Weights of a small transformer language model: width 576.
Each number is 500 + 50 x the weight over its row's rms, rounded and kept within 0 to 999. Layers, rows and columns count from 0. Numbers have three digits each. The size before them is the row's rms in percent of the matrix's.

# down: layer 2 MLP down (transposed), 1536x576, rms 0.0712, rows 1401-1467, columns 0-63
# gate: layer 2 MLP gate, 1536x576, rms 0.0932, rows 1402-1468, columns 0-63
# up: layer 2 MLP up, 1536x576, rms 0.0981, rows 1402-1467, columns 0-63
down1401 106:521416576427525567408399484491423546561587460520525433416439504479470555543530525609463525519481453553507508487417476522540503432462520444546466609478563467511487481446550554517652434573521454
gate1402 094:493425597547447513472487438453440552517564531450533448564443426490444458417519472372503458454570521622511512451445616551563474504510516489450426512519500481550468394574460506409474565481515422
up1402 099:491513427503527517487519483492460476555507467551534387513499436538498526453566475584537422530502582455487508480467375437566530471604519509513466559559486547487497429481446490564486482565527469
down1402 106:597519342537560521498609527485450456494537548532499533560545528551452475481491507472502437559497535381484427476422488444459671476429493564421412543523525484459417468521396436474501469524463555
gate1403 102:438487483441498546628592446521521505475466422521561617529455369544434459504538553556611499512500514464483548458429521543488516499534573631529462457496391552516545465551556492531627452536440501
up1403 105:530573560421436499585525461447402485536590433519466507499512545564471527577501561485585483508481495477557459478461521492530586522532547517574486419546524492488527441604406496542556546536558457
down1403 096:458488549474467433654499569587529516487517441481469476546529448546470552476503541481501498534473501490514586603538518513404572528573556512651464555616473486448524561517446507487464445510537445
gate1404 092:474539497476510523582564475474439494466512399486454500499513453550453511526477545511467476547528411501493418416422480415476539491592471530495493471510504563453576474537480499369485447389481494
up1404 084:481465533487450479516532492529583499427476489617474573526474523470486437475428481582556459496524517473493479444435407523595432489563572494445483372485469524460565498461485490515510536494470469
down1404 090:505482474421515436493496607573591524449502498435495475502464453533644569499527427447526576494440404440568536490507510441520481496528479426465501505459478490512517552458530461456480434423463522
gate1405 103:511521563518544394466528606552410348478477571514490456470546602527566520436498555492537487446400376523529508490567464524580486482463556529480452467435557534584499495533440521561508501504552495
up1405 102:552435508544465452532498444418476554474394452375533489491535534493504528491452518501422462487455528476493590558468504530462491501519405475437540472575462494460480475474454513527551550456559508
down1405 106:450510541576479459525567578430494582477511530467494466431527470526413427474445526470444439456420527612542629473501458473523495565428523450532592531447430456536495432554454535543451554445559510
gate1406 098:421409470457471482604491536494518515409517471484425477474478547470485488498531425485494569512470486543557509470528480432610444448546470567489539485556512514458543517388538471518489459497493443
up1406 098:441576488527488612510503501476496511536505492507509590539509410415515476529452587570478521487503468437560563480448480430486517483537479444628529601555474503486510511473451421467516473455432506
down1406 095:480599480520486487494484449510502476589595471571497524497484390535573549518542538450514567457484527491473594539487502381443498545526544403569427527502531484459555485463495426522466501526558464
gate1407 099:504424515486457496462574547503412413431449560402428645510495477517498492472491482620476461402501469442572458527453487445562479510494555476567524440476391481454373485450527485596489563506493460
up1407 104:529379477476559506485521490429536424441453540494493584507485453489461418502544489501500573533386461495472532488500530547436472588510445519476420466539498574530488528461607480564660464463505550
down1407 107:581471490588492492450465585468512512548476454525468431516544576489562468532449560497532469590469551481545431462602480411597440431410480431491510487459426455547564486500473498457552488514548535
gate1408 098:547444494442618504473522499517510464513414501504545530550483539433479471461457562524522519394509569429522433448534506488432475449519532537491443590495482522584537535554395524524519487502491484
up1408 099:572586511516582486492497425495543478511508472528590558499450411443508534499459478566596520509482545521355500467473587469394494601429446551470517492455429473534584547441470586553450562421504526
down1408 099:443421505462479609519538488490421550496503540466659500508511494455496455449469535461497556434496464386628520437415517548422513447667495584512387497491503478551466504515470481387502565521499485
gate1409 104:575556464417542467588554574472431494490472435509542471516487551502558492492514564453471501448382465452551502447563518483516376533510490391530551512427498474441497458548539490500526500466409591
up1409 103:509489434479529528607501491469543527549578553552436481450517444538490519594486513501490430561478586537584454549655476499512433521451532404510595462438441452517494467448552527544503432486487474
down1409 105:449419437483485579563539434476508489389486441439535545511457535555612479543466456488586485579492464606451466581421482420608485562474522457508513486492399471475435493476557562425438586621583468
gate1410 101:482513579452484463500490533376453527594549510550475519435548443475501473600370515501517543421524484503529458532456515446523595556484596401435534501455474563498440594516488522525519397434571517
up1410 098:496479514532533488524507496598721476458468462558540590509454487581440445591411441541410556501572475494471450505535464524535388434457460426448582446511539553420571555469558509546479578497469557
down1410 099:473531529492496468579520584462503499517588435494455437537449460533401474522526489474449451547496442640475496516548483554496338495449445490419386568513537503525512591474553477475575510493489620
gate1411 103:481489502494466447544425454514486592510506518562616465597553458558478545537496420544519526504639611523579471563511515431489470487478612576472503548508488461558490539483500523500569459462538526
up1411 107:445442481547518522488527532445522502602494520428557511525578416450542532421443527512440509423599509417553518450592453461501470514537526551474473585445561514479490483510568447467433544425595542
down1411 100:560438560521456488480470472485531533401493518492520503448478463563494513599569545517593529568512521542411575461524508538448449488510538597436510556447443555510517457463508496502411470524546473
gate1412 096:496500526475450444591464593436463497481429531539462480443519537528558525490547476477514547463526530449460504470523431466507557490453424564501452589434535611480486493590486333474466492551533517
up1412 098:520512531504531464523554421497564459476446447503550416466443483444513464453540400538484529416544474527575541552545573478579489531480517492520494601442490495529422407488551478535521548447474465
down1412 106:495491512365546486461479540558520493489498550494583557424475618551413424473523475421495432526571535431517484560522512528462462519384567560476562536514638488568478579476508552416477589548552487
gate1413 103:452533465508523553514526528588352491512484527462487451507513478536533604536574554492460586550538534526447433587493454445565542536445505417539486501580455590436492462628504486431464521460559473
up1413 107:435571436549486509424476567541573565476431513569445486469539593546468481519479485441437470493410522524476546600402500505361465468460555444584606529535499533427461555513530488457422479474603539
down1413 096:516459487454421462562593552469555464524452622548464405452447464521514524465561457484472488599439473447502460556489425467555496531436520497487484532526482525510574499396507503455503493601512510
gate1414 091:526482475594503469494490469559555487466568494466386385441449514472523431373443565576519458503592484562548549423504542489504491596499430469560484481536520416523508541523568407452424529493477527
up1414 091:547522567428374547440538424543449469483513460546455537505450582469460598547485515511554523506512532478507438435533534549513515515428473489432499462492547570509504472582422491585485491529525461
down1414 091:454524476537492587511399509435330481457538605468547462506499508522478537455558439510537521542512520546501513521546471487469512548509524483451499525491496527452450470461412527487391440576454506
gate1415 105:520462431488434512562488359397515490564548484545546511499468507454554504405531539512493534541419536519499505505466546497446520504527502474493462500486423465530562497435531530551468512583446560
up1415 107:470491451465550483429458436508457558536446510432511421422556502476498470497472460425581502542478471603417453519452510496570469563556488528450503638536482592439478512510448510533560431515443475
down1415 112:476524486512568609463549592570485518570473509467425469516511522529411501491483424418558503701532538505540512524544541513536402481487604518510419443518376484402455582494552416578392458512433523
gate1416 099:541534557565370465546445512470492446491435569458502486538447404515550437500425435426496514451500430550495387537493497449512554598494464506503446443527559451491488532463579412550498544530455505
up1416 100:493540567488491542493471517569449442448420501463564566459507488445525411494493475481407610476371484534416437413561610440540496447559466485522458448548556421503393488508515576508489459584609496
down1416 098:616485413540509496498484465526455533479474474482521511508442575433451484505509534471476541552558461550488464497482473424490497489458500480506550514576506516449487533597497291501564505513442421
gate1417 101:537542434478512457445423433504522482558509538487459567516512403452516547488467456465484514621444394484504522482520486494479427453476548547514494565572548465502493487548496449484565519451476506
up1417 107:498555483575481467455515399442486472534464541463491527566492468527584503455487464476467525547464456444513488575549547523511489417452468561478494548563545512493545587516481497461455586481525494
down1417 068:503552494518487457502480522468474415571426517508440516488525505369527581441559495491523379407400480529451521493496474483484448477527472541486533548490469513496508503514495520442534493463581548
gate1418 107:532422500591449436480519630484469574514508482589551545417508530473575482404502452494533464515451527528504453498543575427506596542540463485544497529550534577507555483528479465470479502446531427
up1418 107:531576519526490593523439504484547507470446499492575607467511452552607480507440534446479450531541541451505602544425516464533456462488586477488440604609498450403539525465468488527547432513502578
down1418 114:495530550466500524491546437460495493452493518580470538549528545450554569513428550424413484500451483480495575527440515513489466545453528463412513533473575499461505489548518519487476378572491501
gate1419 098:438512460498493475496503473478548566506551560497612546438516559507481522460502492595450596525503529538481473574504470545443484497530434556591490504506496560572529443523430494463505513451507506
up1419 098:483536463541536497467446429572473601432499459489479449479528490541559617421495435478462569452507458492527499627458542487516514429458461494548428514612502557564486514519478507558467549524517470
down1419 101:588443564561551588499528473514476494632536534520527578557453512443473491498512459496517544453479435452484520518540549533494525533555485499525528512576400532450533462482453478514509402560516525
gate1420 096:531507556476565536526562483489458540465575496474520420553532461543511572485492349459452448519562504501502474507605436602568569561482407503451514389512558488513402532434529520445479502485527493
up1420 098:435432559519518455497585512521452504536480494632482511431507510446528459594504410434500523597494431611523538517511513500508516521405577441581490515497511581488521572536575447564491587496475528
down1420 098:470520391501485463475526549470513530535440526605572424511449557588583516496500549526496465513486481491374494423479519488555555477483565519505439544480481464492565468494488495539500471434479497
gate1421 099:566449488587453601449363583473424481490559521479475509409496468525490479482516415533591453480501487499529540533505467566416493415454481534426551544552458446584403418427421497569585450535509554
up1421 099:602436552556510533494610575535627520444617465521473545445533487437555594390516506516387510497496495588610491512583536533564486564475444450472524461378649493518449536581469528545459526494518463
down1421 100:515555520493544555498463453456467442489507539469516501535463487517508483556462429441457536452455414510555460582512446586427507445499551557408433413463518564574523490523526448515518531430539534
gate1422 104:596491533544560459476578482544579569548537501481478550569597557391435492418585493494447509561417460513545541471483505542406545614497567528515518540409494538407454485597513553497476462509433522
up1422 104:457438484487507545478462520522480494528524417467392500499568494435546505512609522412524486592474513435497522526463463540456543494477574494559561583480549526428536557448488488551496473508447428
down1422 104:573589430543398533466472567498489496412426468511504459523491485495509508503392572459498475409461529515484452368577541555613497447500428511542502562520422521531482463538511504509476535492508535
gate1423 099:553524402498516516479471467479517500506431586529539480512541553486514459593539489531565547449426547499509506481522478418448476467465476506509526480536533499486553528574602420531547488450517518
up1423 103:523513531559522514493448503467527490456600360509530548452512505497495449371449510478472514496534437399499496388493530526482576581569615488520482469470449577505475527487385527428564491446523404
down1423 078:508469523533451539467415573462486519510522535499407408491537463561513529443527466462454446453562499498562553574520519629374486544396453499515498394601495508529506521514471531480457432566452456
gate1424 099:475449540508529459508440495441423472483483515526481539495464509519454458549540435535555499397532509516570550499508546570546514467467456473635539550535535594467512542525471487566483539561452411
up1424 101:468459560533512488505525520437418509461486514478535480476539453497475413577384498485592528561522515545467511482438501458527464475472441611540598575418510485493479434548554441558372580403544479
down1424 102:452552464497550531583506521534452566548462441519610490385493481434525499489533566547453488578500526549495500539515507504536494505558431546548413516455448516545529577375477433509564409465477431
gate1425 105:490513604537465428513542410641535476592533522554513535552493501489504536607467539457553423410457418511550525418444579504540498533508499565411545516417556472520507505501556419538516416539561580
up1425 107:441448466539573522438466594459461438455412476537552449469447461520475508473506547479474514479515450418432522522558472589530416524534438483454520564496556514463525502449447431457437505509534474
down1425 097:500438467428478513525537584539546471478507456511417436453494514444476508529475522409446596505445501495521514491502526536552466508512542502465524468414519590482460574473430455479506535414561446
gate1426 105:530548481528467498471535519531491463593475547401520480503512446542439371543533531633596467471558419523446493508506480491479489551626558481539431502471466507452454597407431489448459506458561550
up1426 106:533473422423552387525499444537557536467477466511425481559535528433551526491555498376516514525503484431505534493564500428521497526426509476504534512527453462435555500474481518574513533605499434
down1426 101:447445478367483475523519510539497546480519661545453502422437515500396468499546506480492491521568531463508490468553479497545477548599503502447514466514562515465505462503521466649526466496543546
gate1427 102:537500551557568502476539540498529399557519490473401525510536385516499650499565434578525543531380394511475451466447461591582472542495529554437527575439577505537517553453541503548453482440504593
up1427 102:502460575584566440576398544463480514492494530511528460487447555438517535466434521504538536537555508516458482478466531451446480500524459412468451445514479502507384486489499417503473472483429421
down1427 108:561483517506593440534489489497445464430528569418511473585445523487497519505490485486526479560449518471557426492516534438524449490434528476461470494558490435391470552449487544529504497522550579
gate1428 102:508529503496587447483463492515459561500518402396484565514488525474508596528551488456461531531511513501544526459486438531458537440495536497437451584472624511459510433476463469530415459561515443
up1428 105:393594494540554507500508525441567511527558520522539386522552457516536521487504475459450534545458525449467503497642498489535501564492466507558398487538599580493494635565440407478519450481457630
down1428 106:572558499492526425490460497543523443590477537548570466541567538575443511537482449486553442534585538424458616460521392483486610524484570583506520482461519487419503428476437450537514519556622538
gate1429 105:468493512546454454505479523429449391481440511559452514562530456522541469433444500480591513533460488501594489446447528564426514498486416485586511475479487529388481449500546435569528603564473531
up1429 105:462587454565540483437420470455540510532449484537520541485490526425495404502456415464520521609453512436531463556466434555480536576539487575534565439593529492508503492425545415567551456534542519
down1429 101:543469503554421469529496507519495545519473463420535482447601546542475488423514488564466439567477499436446529599477506470445478537478460523499425551563540517587572474563549464544477533605462482
gate1430 105:430530543590462499492455603481438527493544501422443513525391520515555497430502585588530524475437539457425512476412533462486521500435496516498370543540548551547490534458563588482492463566500517
up1430 106:328451462456531540511444562430531534551446444605439472526419510479478515488425488529515435439478430497525487521490492481559419437460492519472468535506550464528442487448424465585433490397492488
down1430 106:525531455516485526489553480542544507461491483511459466516547495534514547494614512595403501561499500429577466596509422489481531500473509541499530494484500469519386441542446553518523500530508480
gate1431 108:515518522484550612450502435522459490608471487488539497461520511485486509509533436540544501475502483433433555512511605510585545482472529559539489398501492482568494517490428490496501552547579480
up1431 104:433415467440538438494538533525479459408468495516512462480524466495535480571521510546505509461563540533505540441553531534485529488573492519621602408516446352425423501519516599538445561520439519
down1431 089:588604488572367472506491511441463444487532540512448482482495476413428440444510475531476486520485523447513496541468535429544442532499448549570497526496542620507555499452452564493516502551528579
gate1432 104:495432490492545559531482523618543473464565542451374530516636553471443445593376536491427477520494509531571442420543398447544435563482526458487571457481443485553444529507528515594522451410554466
up1432 104:575535494415511503476506533595493483587376514541499504644610568412511466448466514587478428439583505516525580529444501551562428479537495510434530486578506501502508473485438574532531421509543557
down1432 106:470507439559498435519426507619494421514464561481380505476404434553519539477503486568552545571501531530490469418496398535512596545531516575463445413475478454427526532584553457544470515508514474
gate1433 098:473468485542562421402568537524444493557514579389447497449468430482480483498444474505405503453498525551454452415490491566473536487559470433519453491467529471539515612545491513453510488495487534
up1433 091:453538504557468555536528420473549475421505520369581496527527488525458552553515565530634477612473511506513380492497480541564520426480402540585566480483490460475467437448569468453579449413442543
down1433 092:496480402443521463502535496464380590443471498495467427536409515455537333490499486432509542590477395523496433445553572418512414516487496489449541483507429507550556561472586506491500404486542562
gate1434 107:447489435519459420553555514526435458511433522478504542584585448590464524434499478493557586494532468428455468580487467549501604515481525465544458561550564456488372442417504473482553621616495517
up1434 109:504451482576463560562450460498544450538452618497488582513429437555429469526527536476625592519563458496458553485534499435537573429441497505530516443427495468546516468452518492502478588560465469
down1434 099:450497459426464535470424480521554527463473558502549506481425492411425454465422460371576518529495406449480491547525499423463607559516566495508538444396492487576533469365514550494524586480419506
gate1435 099:560628496534628528536550484452543387524496515443514511493479453531408458481554568449544534484419508481515499524503495514508494493405486535552562582455501462500402477474521488401485497546553489
up1435 095:552521473416495442484452531503430524541531392562548491523460523581496469523592513531524489486512471470493527490496496441519445509475496542463602554468596467464425429475466565485491512618574508
down1435 100:533494542410502558563443488511530376568438549481566456436526570508515600438545587493404533457480606491453462534587486443504507423390487505573433516541514515532483455495502411546532408487540441
gate1436 100:488498608506460339495376498556591397497503433530505494550513482514566507447530509574460486438479533481445598406568441596505472390532505466479451505540539529522464541479536419552469475534586544
up1436 098:532534508521550458458473438504482467449538474512484466448467459463493496523459465394433518454546498574543519421497425541540416537581475541424465541484513516548455482431564451483555384540593524
down1436 100:559480536539497428527482555446558465473584504492472580515485578480520419478487462469473481519487464510516471513477472498548491601492500388456445555512532446507475508432541510508602449504516501
gate1437 099:535511499484630392485510455543459515509526519497504482528491546490494493474414472525506460525454545441461491482534422586463462535525477507519419465501459521473542460529523458494590527513522519
up1437 099:573523483542525463505454418485603522468431528538555481573466533487520518460377402489515512601454486424435652436598527560477533472470546539497600469506518505596514515477447479480541503486591405
down1437 107:440588500471505465575525530434555541583440463480568487557412583518513590475470434494481487389492502546500580490462497420516556468492530534523535487510468515456485470524545512543444459547518580
gate1438 099:550521564514555424530605521517502555530519494596483478538502531531572452515553388380427462588399523607500528502520481555560538418621586449563548467548553540518535602519507531480493547431501587
up1438 097:527465516520375537567508400579488494441583523498531471503564478506564478488504545536469461493592475500426527424568420375513539491426427487497526451419507539466460524528536552540497429501575515
down1438 099:450414507438530539437434564443448520552502485505473506517472426535485579498546526482555428420483513455471476548494550582549529528577509467490465535534470498560545459486515521475610514506568512
gate1439 100:617509534517569500443531537448523458554539460422429498427517448550565568460486379606432579503551412447510431410440478516592476423558517480574434424506538530493459491542480364481521517483502532
up1439 103:456433571537462401567410487550556531464538579512520430576494501496541468529517441491409511480482505471493482453530532561532536449556506545470555461606470591471463500526440534488545520493401489
down1439 096:535565522524537479543510475492474538481440481546456495403403533511488565555432666580511468459469567467540475533552476509621513495571478483461484521424406488549545488389499537509486531509585470
gate1440 097:560519481606469519519542463516510424537466478559450512510525485395505472490423507479520532529454530461490509460568475455474515560509441534513511537553401551482459507600472441491441627509491491
up1440 093:520416577488508434529487531472542539427403464501540551514454595524551491486523529467492526480520518461442568562468460523447474487606491495470502469576503491393465484423499478486588504535468416
down1440 086:405458481422493509479476541574542471510430451502451520382506402510547424548492572523540481452577532610534556510499446418517480503534449563504420543549490504528462446569475471471437440530472584
gate1441 100:648518494570506551559600486437524449418508558437473486579453441482505356524508604571506529498523402451548549455504525560531574494413434435515490566418539497473497382500478540581579535411511439
up1441 100:376562618457482518632537557514475537480442499475463596479513392500498480481526459479488386525451446513576503507509465466482547585537573561446538531508455466477477502491603410440452509552473498
down1441 099:530449436550516488511443594518437454399455524423573487456506545563573540560497492497584560519341529503496579473514444513355474535518560443478459466453481510631461430506528491451513361465534492
gate1442 100:529471469576542465466575518538453440518512424470541484535495530552482508472515410403477501492557458469551464563527531433539460586592515447480484419512428489458478486568459511481506438466485427
up1442 100:451444494437591466497434512457558534553439473376453425479486486430481488493468540431508518508531512502504471442575496438491557467536508512443523465423498577509489464486521431500437488449517365
down1442 103:474498443499430396514429514504511600537482603601483478506417442473494451526546529499563501373569525551529491485521435524501519453573465453597538565528433551509508454480463518540437500486589508
gate1443 098:501493557553445484434535413387560551477394481549460483547415490557500455513461564456589576505518560529602488500558426514437525431535505417491483583457521510562492580492473390533523508440447643
up1443 099:495484495484479419445484421475443541580513480545467443600456391551546444475493498477484520533537518620447513531492551366632430469519565383514413554587496544522497557499509424483539467510518523
down1443 101:498537572493480441463504527437554607526552460494543492488545485551574488571562479468442596497475514426549475512502500490523341544549468452577518518462460533462438532583543582521488490510441468
gate1444 105:522354474537585528477480445478431480394487482588503529530619512491461503452431495421467478560514445462482557492583511559509532450466463499524541480529537556499564496419492475414520506484471480
up1444 104:543433539459615579502472439491540402452598413458437488489467522420607446500463488570499435483421463521508497504485524410384559518559528510490517493463478494495467561484600521466456476556531502
down1444 105:503545583472434511574368585613463596504467494470387529460482498509536434432457404489512501540483506528479454460458538487529498477486526562543567526472509529450422477473568579456438479461475540
gate1445 102:508485521455596491480516498587562519495497397538536513505487567535489452518512583498491591523513438502467521563436500418439439525493635477522449431443548482411483453530582447413444447454473484
up1445 103:483530500505473460461519550525504450520519546486497507467533544481426522521525486551497579512556528532457553490533426477499432480532441491602521407441529492420498558533474519554531552539545506
down1445 103:472564484571558451469586534518534428539404509514497547579447438579533474559552540520488466570509491482356520558530463530486513480455519558490491563460495480570458470497504556502573514534549453
gate1446 104:611453543466519457508507486532457414501522473518491557464448501475534453574466539552478518498441477503515426593495541414515543467393478570382440465634494472462525623553483510475571489509463534
up1446 108:495472604524534537463381516527522466461572530432610400523513436463512496459517573561504535444531558528483546456560474491499494519528486528575514514503472480495547596514409467500470518407465480
down1446 094:487465541474517437500484462519491526480510487513460479453546547472522424468491504426487469519518491515414492501514520443541560484460556556499557538582543598484501541512492513574329486616472474
gate1447 106:403421433495559574505520479570548511462572467491504575533555501440527543491527449506475497551531442609458484416464438685550499469446533518460495443535542475526504591495410532465517450488460531
up1447 108:432482426469480477446484447451447503545466449530544501527576536596488520399498491455542427535578559514439392542489425599504496500461496595447522566508575469546483566476492482466402503463482511
down1447 108:576506501418415561535440556494564575490514534491517557531604508494516497437446567479517469547534458461489539462502387488475556501475515539542500497463556390495454562554597543417406503457539468
gate1448 103:512520543431488477446615492394518609482447555488501489555481520558483556567554571517566471522471508555525499565472421574402614486550501499487527563436553548574536515526489512561491534523497413
up1448 102:480402497456492499560535467480420482429507562571532475563491600599458564516527577529433442633519424498441518517449402526513497479417591511518505519536447510532512462477404547454513472364637526
down1448 094:448440511524470500495621468524478473543450488468489438598524482564452587550506565501536451415525529470531549487443469436485404431451483457478533525514464483531496576450468453528565548514506500
gate1449 102:528405386520552469479637461538488463463429425511447502455519524466432491516516560459465514470548529505494471434265548429510524403518440439509482505522563497526496493427496526549485479474532456
up1449 100:568452481488497484601475558527406486517485610528491453521502503419585374585494481444450485493469581537470438509435514599554511510595551486547549491525462452533441474520544475431364440543509544
down1449 099:471422499533547552516403457507564503531446480534506588610497472468512603391474443486379515493498517555410464540473607501488596475585522477443476486516513486526465526549422586514446509509522389
gate1450 101:453427477504487529456452464572542466568435499520475580542396540499494495473535554327420471493523575439480501397571535456503416410527510504547507577550522438488494546485536510475516431515611596
up1450 099:502434532423487452596470499552482539556503501547502536515477522554529481510493434381525443489483497506440548412531607479506409463540538547500476511563553445535513528541419509466537414556596537
down1450 067:554561449490453528493455507526413531499458462417512488496490494629578494511423484483473466527425587529451469535433496500404470624507454493488614465580498506474443406566549513497562478508527553
gate1451 097:436518481479660546607527341607505513490532489532406476528508470503402543505438540500481458505541493497516489469577503413447492514527565462550524510478545485489525443504598546521489595595589589
up1451 100:525415565503428460486458468484499457465435491477527510413493453496568497484585459456383534605465486496499499491466486546504560415576483571476488480478471554505485452508506539423616502517446447
down1451 097:534460577465396550539497419496506524525551496425521511504604479496482415420456540445515468549470492504502516502418529476616563512444448437463531503596510426591569502482476538469511471519453546
gate1452 096:477489465575519463452437502494481495524459475537502534523481505457480560546531462398504518480493452464463553445457488537534434532526509507565537587517501581524414486540455540489471493508562511
up1452 096:510492431516523472558451609453517473540567581567567505500458481418465442496551527423491472490506546379469529517460475505545488468498544421550480500499540544483484450507540544488470428467579453
down1452 102:558484507441480506490524509546470460605425489545404522523525510436475465485501533500512513548446537523547485463450518484461540438515541520434438406474438585455543553454463527523485553443554589
gate1453 101:563542379395454581540598565455574566487559544459499542489422520485571482467496553483521436526483453503489476493607472488499505467509540567450433528448428570607484548591498504468506492560494460
up1453 096:497447544415543511519453446559600481539491498489436522524489538528498455510520537519550561442524477549483545509605432573494396551548483521382428418482458422435506517498499484653560528471529528
down1453 099:637510495507523469489544540546451516472415498463442412469522546542497488448518482503501610547491490570491476536466581531542486467487494529487597483503509554425610323558556541489509481446465461
gate1454 101:510452625473488551563499454495404501521523488441533473535484452537480439477524434631376509584494488481488507452465582458468467458550475591497514511506565493435528491496509571453474479461543418
up1454 099:597416536503540471472515462477523501538530532523497479487484454508476509578441515491513496471400444423509508478442500424521554538547510435530461520510575544474376434480537488455443428560518499
down1454 106:453514565568482510422525506557490498552533585494552533435468531562485496438491487501480512554492464506523514474443485469480524412509429514523497494479493440491488513431489459507484586595529534
gate1455 102:499400483595543486477462517491494526531487475471470476538433452573482423485478473474489530523509528482598397553508467491445525496501499490468486554490542449486402496479442542532499527432494457
up1455 099:515458586523506482570529512482538472462495475486519555445503465525552405476502497455511612448481501509480346583555521454505441508471436457522488568440552502496535451456469473528500464534529431
down1455 098:476404442466458443509507469612525489558394462433446474416450420499589481519489520545479540417487556474471402435536473489575616474529535579613418448466471509483509439501544431557448466490519462
gate1456 105:464446461463482449388594492492475476477455455471572453552504408589383489575502400557570534556548513337448476385439491504457473463478420476515446480561483485493544400546481518509565565387492484
up1456 103:528489519384430515549504526491508533497579478522523642462539504456588513491480418458480418509485536477509345539433509455503490474433510519467489566562432457573526450514519485478505412507549437
down1456 099:536513484462463535492432505432510510589573533423462508441500457546429472439456511505454500551549474563518434539480492435453482452521488437484421485514401455431525517527485495534474489586477545
gate1457 109:491459528447575426456463447518552457450521494499559499491496573505444515427385548448483520504483364624543446532574584579492534467569467493506512474525500581424529549525518447463419432567560563
up1457 106:548650464452587536399474594490410512449503613484551489475485535514464474530515554549578471538498518490391529491519547521501507505451498537432486537602490483503535376569469545494457485482547502
down1457 105:507524526520512487441377398464584547521496470542535591588535527507575537583493445491495445461529508511453579442500507437466552543463507497412424450422531516528521498531444549441433585506455430
gate1458 098:455538483523509496522583627520535630485489522550471459522399483510476433521532522444566456502486567537632455507476512483461479553480489567602500485446448475517515451453399464479602487503540556
up1458 099:565446430526529487539498520543527577525511455524522464536483387571596476514470531423486459527579530517440469476477512496554468502459458496556524441456511596573565489553461501403504524483533530
down1458 093:494438525474573458349549481532456450447487483546403487455471500513502454444555572492530537537468483465523450572570533535520506514417480564522517486514443477508515494542539509526435521557491460
gate1459 104:517461445579505510628509442416555491487388465522479449531444488616594584459510484423566540512523451468505589511471526609575516510507496503483558414472542455506433490546487586488540526551460551
up1459 099:477425469518536490520430389422536499490455503457538506474457424390481442558494447447459433480569481453406454524525470449429528442526539521465478495477532464506529543450484518456511588419505487
down1459 099:417501473506526450502459489464537526429517466526496497427469524586523473436479451529577586459530466483504502494454486446501521572514475467382478508504539554520442481449586494510443474518527509
gate1460 104:506594532512418513553448555546410490519472512424471466489349483463522496532547446496457583480531595511576498464382553494425490555454415562477594481513464429488463575446502507505553465494493540
up1460 098:521483404431438611456570515481509543533486498566499523530555479477472456567504499590502472422585417530354532467579530469539549522560413467365471506522498553501467510553508534509464393478530401
down1460 104:548469391518523567531466436509582497493484440497397565434525460586468506468492554570509571566524427583562511381559515425452543456537527444438528545549511449542529445541555527435491442577558534
gate1461 104:535477472358485469502584472464494399457552506557537456466503584483462547630491523454557555443404461531462545548515499473415521642447562486500560456511486538455536555504552596477480530491571581
up1461 101:527452521467549540570486462558481556506547472545488419581565563521461467528529602467451463428468505542415438469505540518521533510534636519390463466462571504481545493552499467471471449434474470
down1461 102:512498421526594424586491441520532624560485566449556492503539566462488444483384508494502536419553633521607500511514477411470497443518386457576591445492506524509476592547477530454473442505477509
gate1462 093:441508501508494484505558598431480479553411457554368539474511533519458466486444533526512476583521513611426543531516540436493463505533492534525603506541533537449464544454451515531475509520514488
up1462 090:567464443547481504432476473502401454460536527477396512487572549526551547480505541506513498459426538506419464465544414449535563551558491473577465449469514493546490492484454552466548485560573476
down1462 098:566456407479488567499541536491453491552525583585536485458539503492587390496558520533459472425503556505611435464437519518399459494544468495382485471486554569544533461546562519528540477545476438
gate1463 096:409580513468542429472534449546424475432532493541474443491422510501513529582501537446511498539480538532414567548544582529454495454504568441483660431455384501497533471522555461595471550530539503
up1463 097:469574528433509415562452471439404444546523529481449506511479606577465474412497452512420509462473414511458497491454405440512507519433577502513515493539491488509553477437504474530496501455503517
down1463 100:485468501439642576554570576495476552419493415493477454526497429534532514569490527430454472525523517484445421608457487548414462513482524503430498516560519544552498544573472466573429608411505449
gate1464 100:500511551511559537480513500522617579441426489478484470490581518560555493564549527551497460554506498488526431531500540515453561523446559500497469494412529540503590546478469471506474471565542541
up1464 096:467580393520532559501498542537488512487480533505480568505499554522567451507503580495537470518517538484484411405604518508505481621543581484459497472493431491491485563415518556508612516418447459
down1464 100:539506588435664520510467424463482448486459469586466460491542502454531498459492451489595501506572546547500490445641445450557554468403506417397535497536483509432490460475493500552469541447521433
gate1465 100:561515453543444574457410486513536549468484530526457469436515543463466454563505474538532466517610444482502509447566492548577574544509565544537561468481535480542558488460530512488523485553620434
up1465 097:452476513519470467494488515532454400513599449496461486480419477485499502534412511498457455466501458524453482458398472501510578485578472531470472501532426508422421544616454503557543486570519603
down1465 100:465537540481555511396452465612518483458445507508426539496520563470480427493576513440493555467548365557478495579596486416556515550493458492466524409456482475470416492478383568595516533476430474
gate1466 092:435499507515512502573522422505494450463522415550523495535505515521459522485512481380508513441414441471462499514466452493485470470528478444482622567453510557376467510446498479424575500513459512
up1466 091:486433426471646462517447485566489402404539475484463459569561435513504498482532516416468533540500482472387508434477465440455498484519471515465460418513552461501469433538525505574493459446393419
down1466 091:527452535521455472424513557479535452511444542514529518469576550495511557468478567481439527478483381439609500447399481441510582496510556451484477611425579570542549468512468507518525455493444515
gate1467 097:451420511447486582589496541572445543540508539481549594546454548453556488520546565468544549432489491442476489505451431506531535508506514552542453457524525485538471469564452503422504502480608501
up1467 100:600441503537570644508423519455415434532507487450454513514548506450557446564525616449571516464502437506588420506478498455565486600523466535551427507459503507498497442512479499483498535490527454
down1467 102:534561471462474420565536567486509469478554476498478553515486522479567429469550427517355549466581540451510504401501607548547465410538527457491572455513505474634504420486457419590524390488397436
gate1468 104:493574400523521498441419444465471500551540513544516476399579509529422456496514467495486527514538538538582486499533459463516516484590481507444464440488577503526433582492452502501502509485512479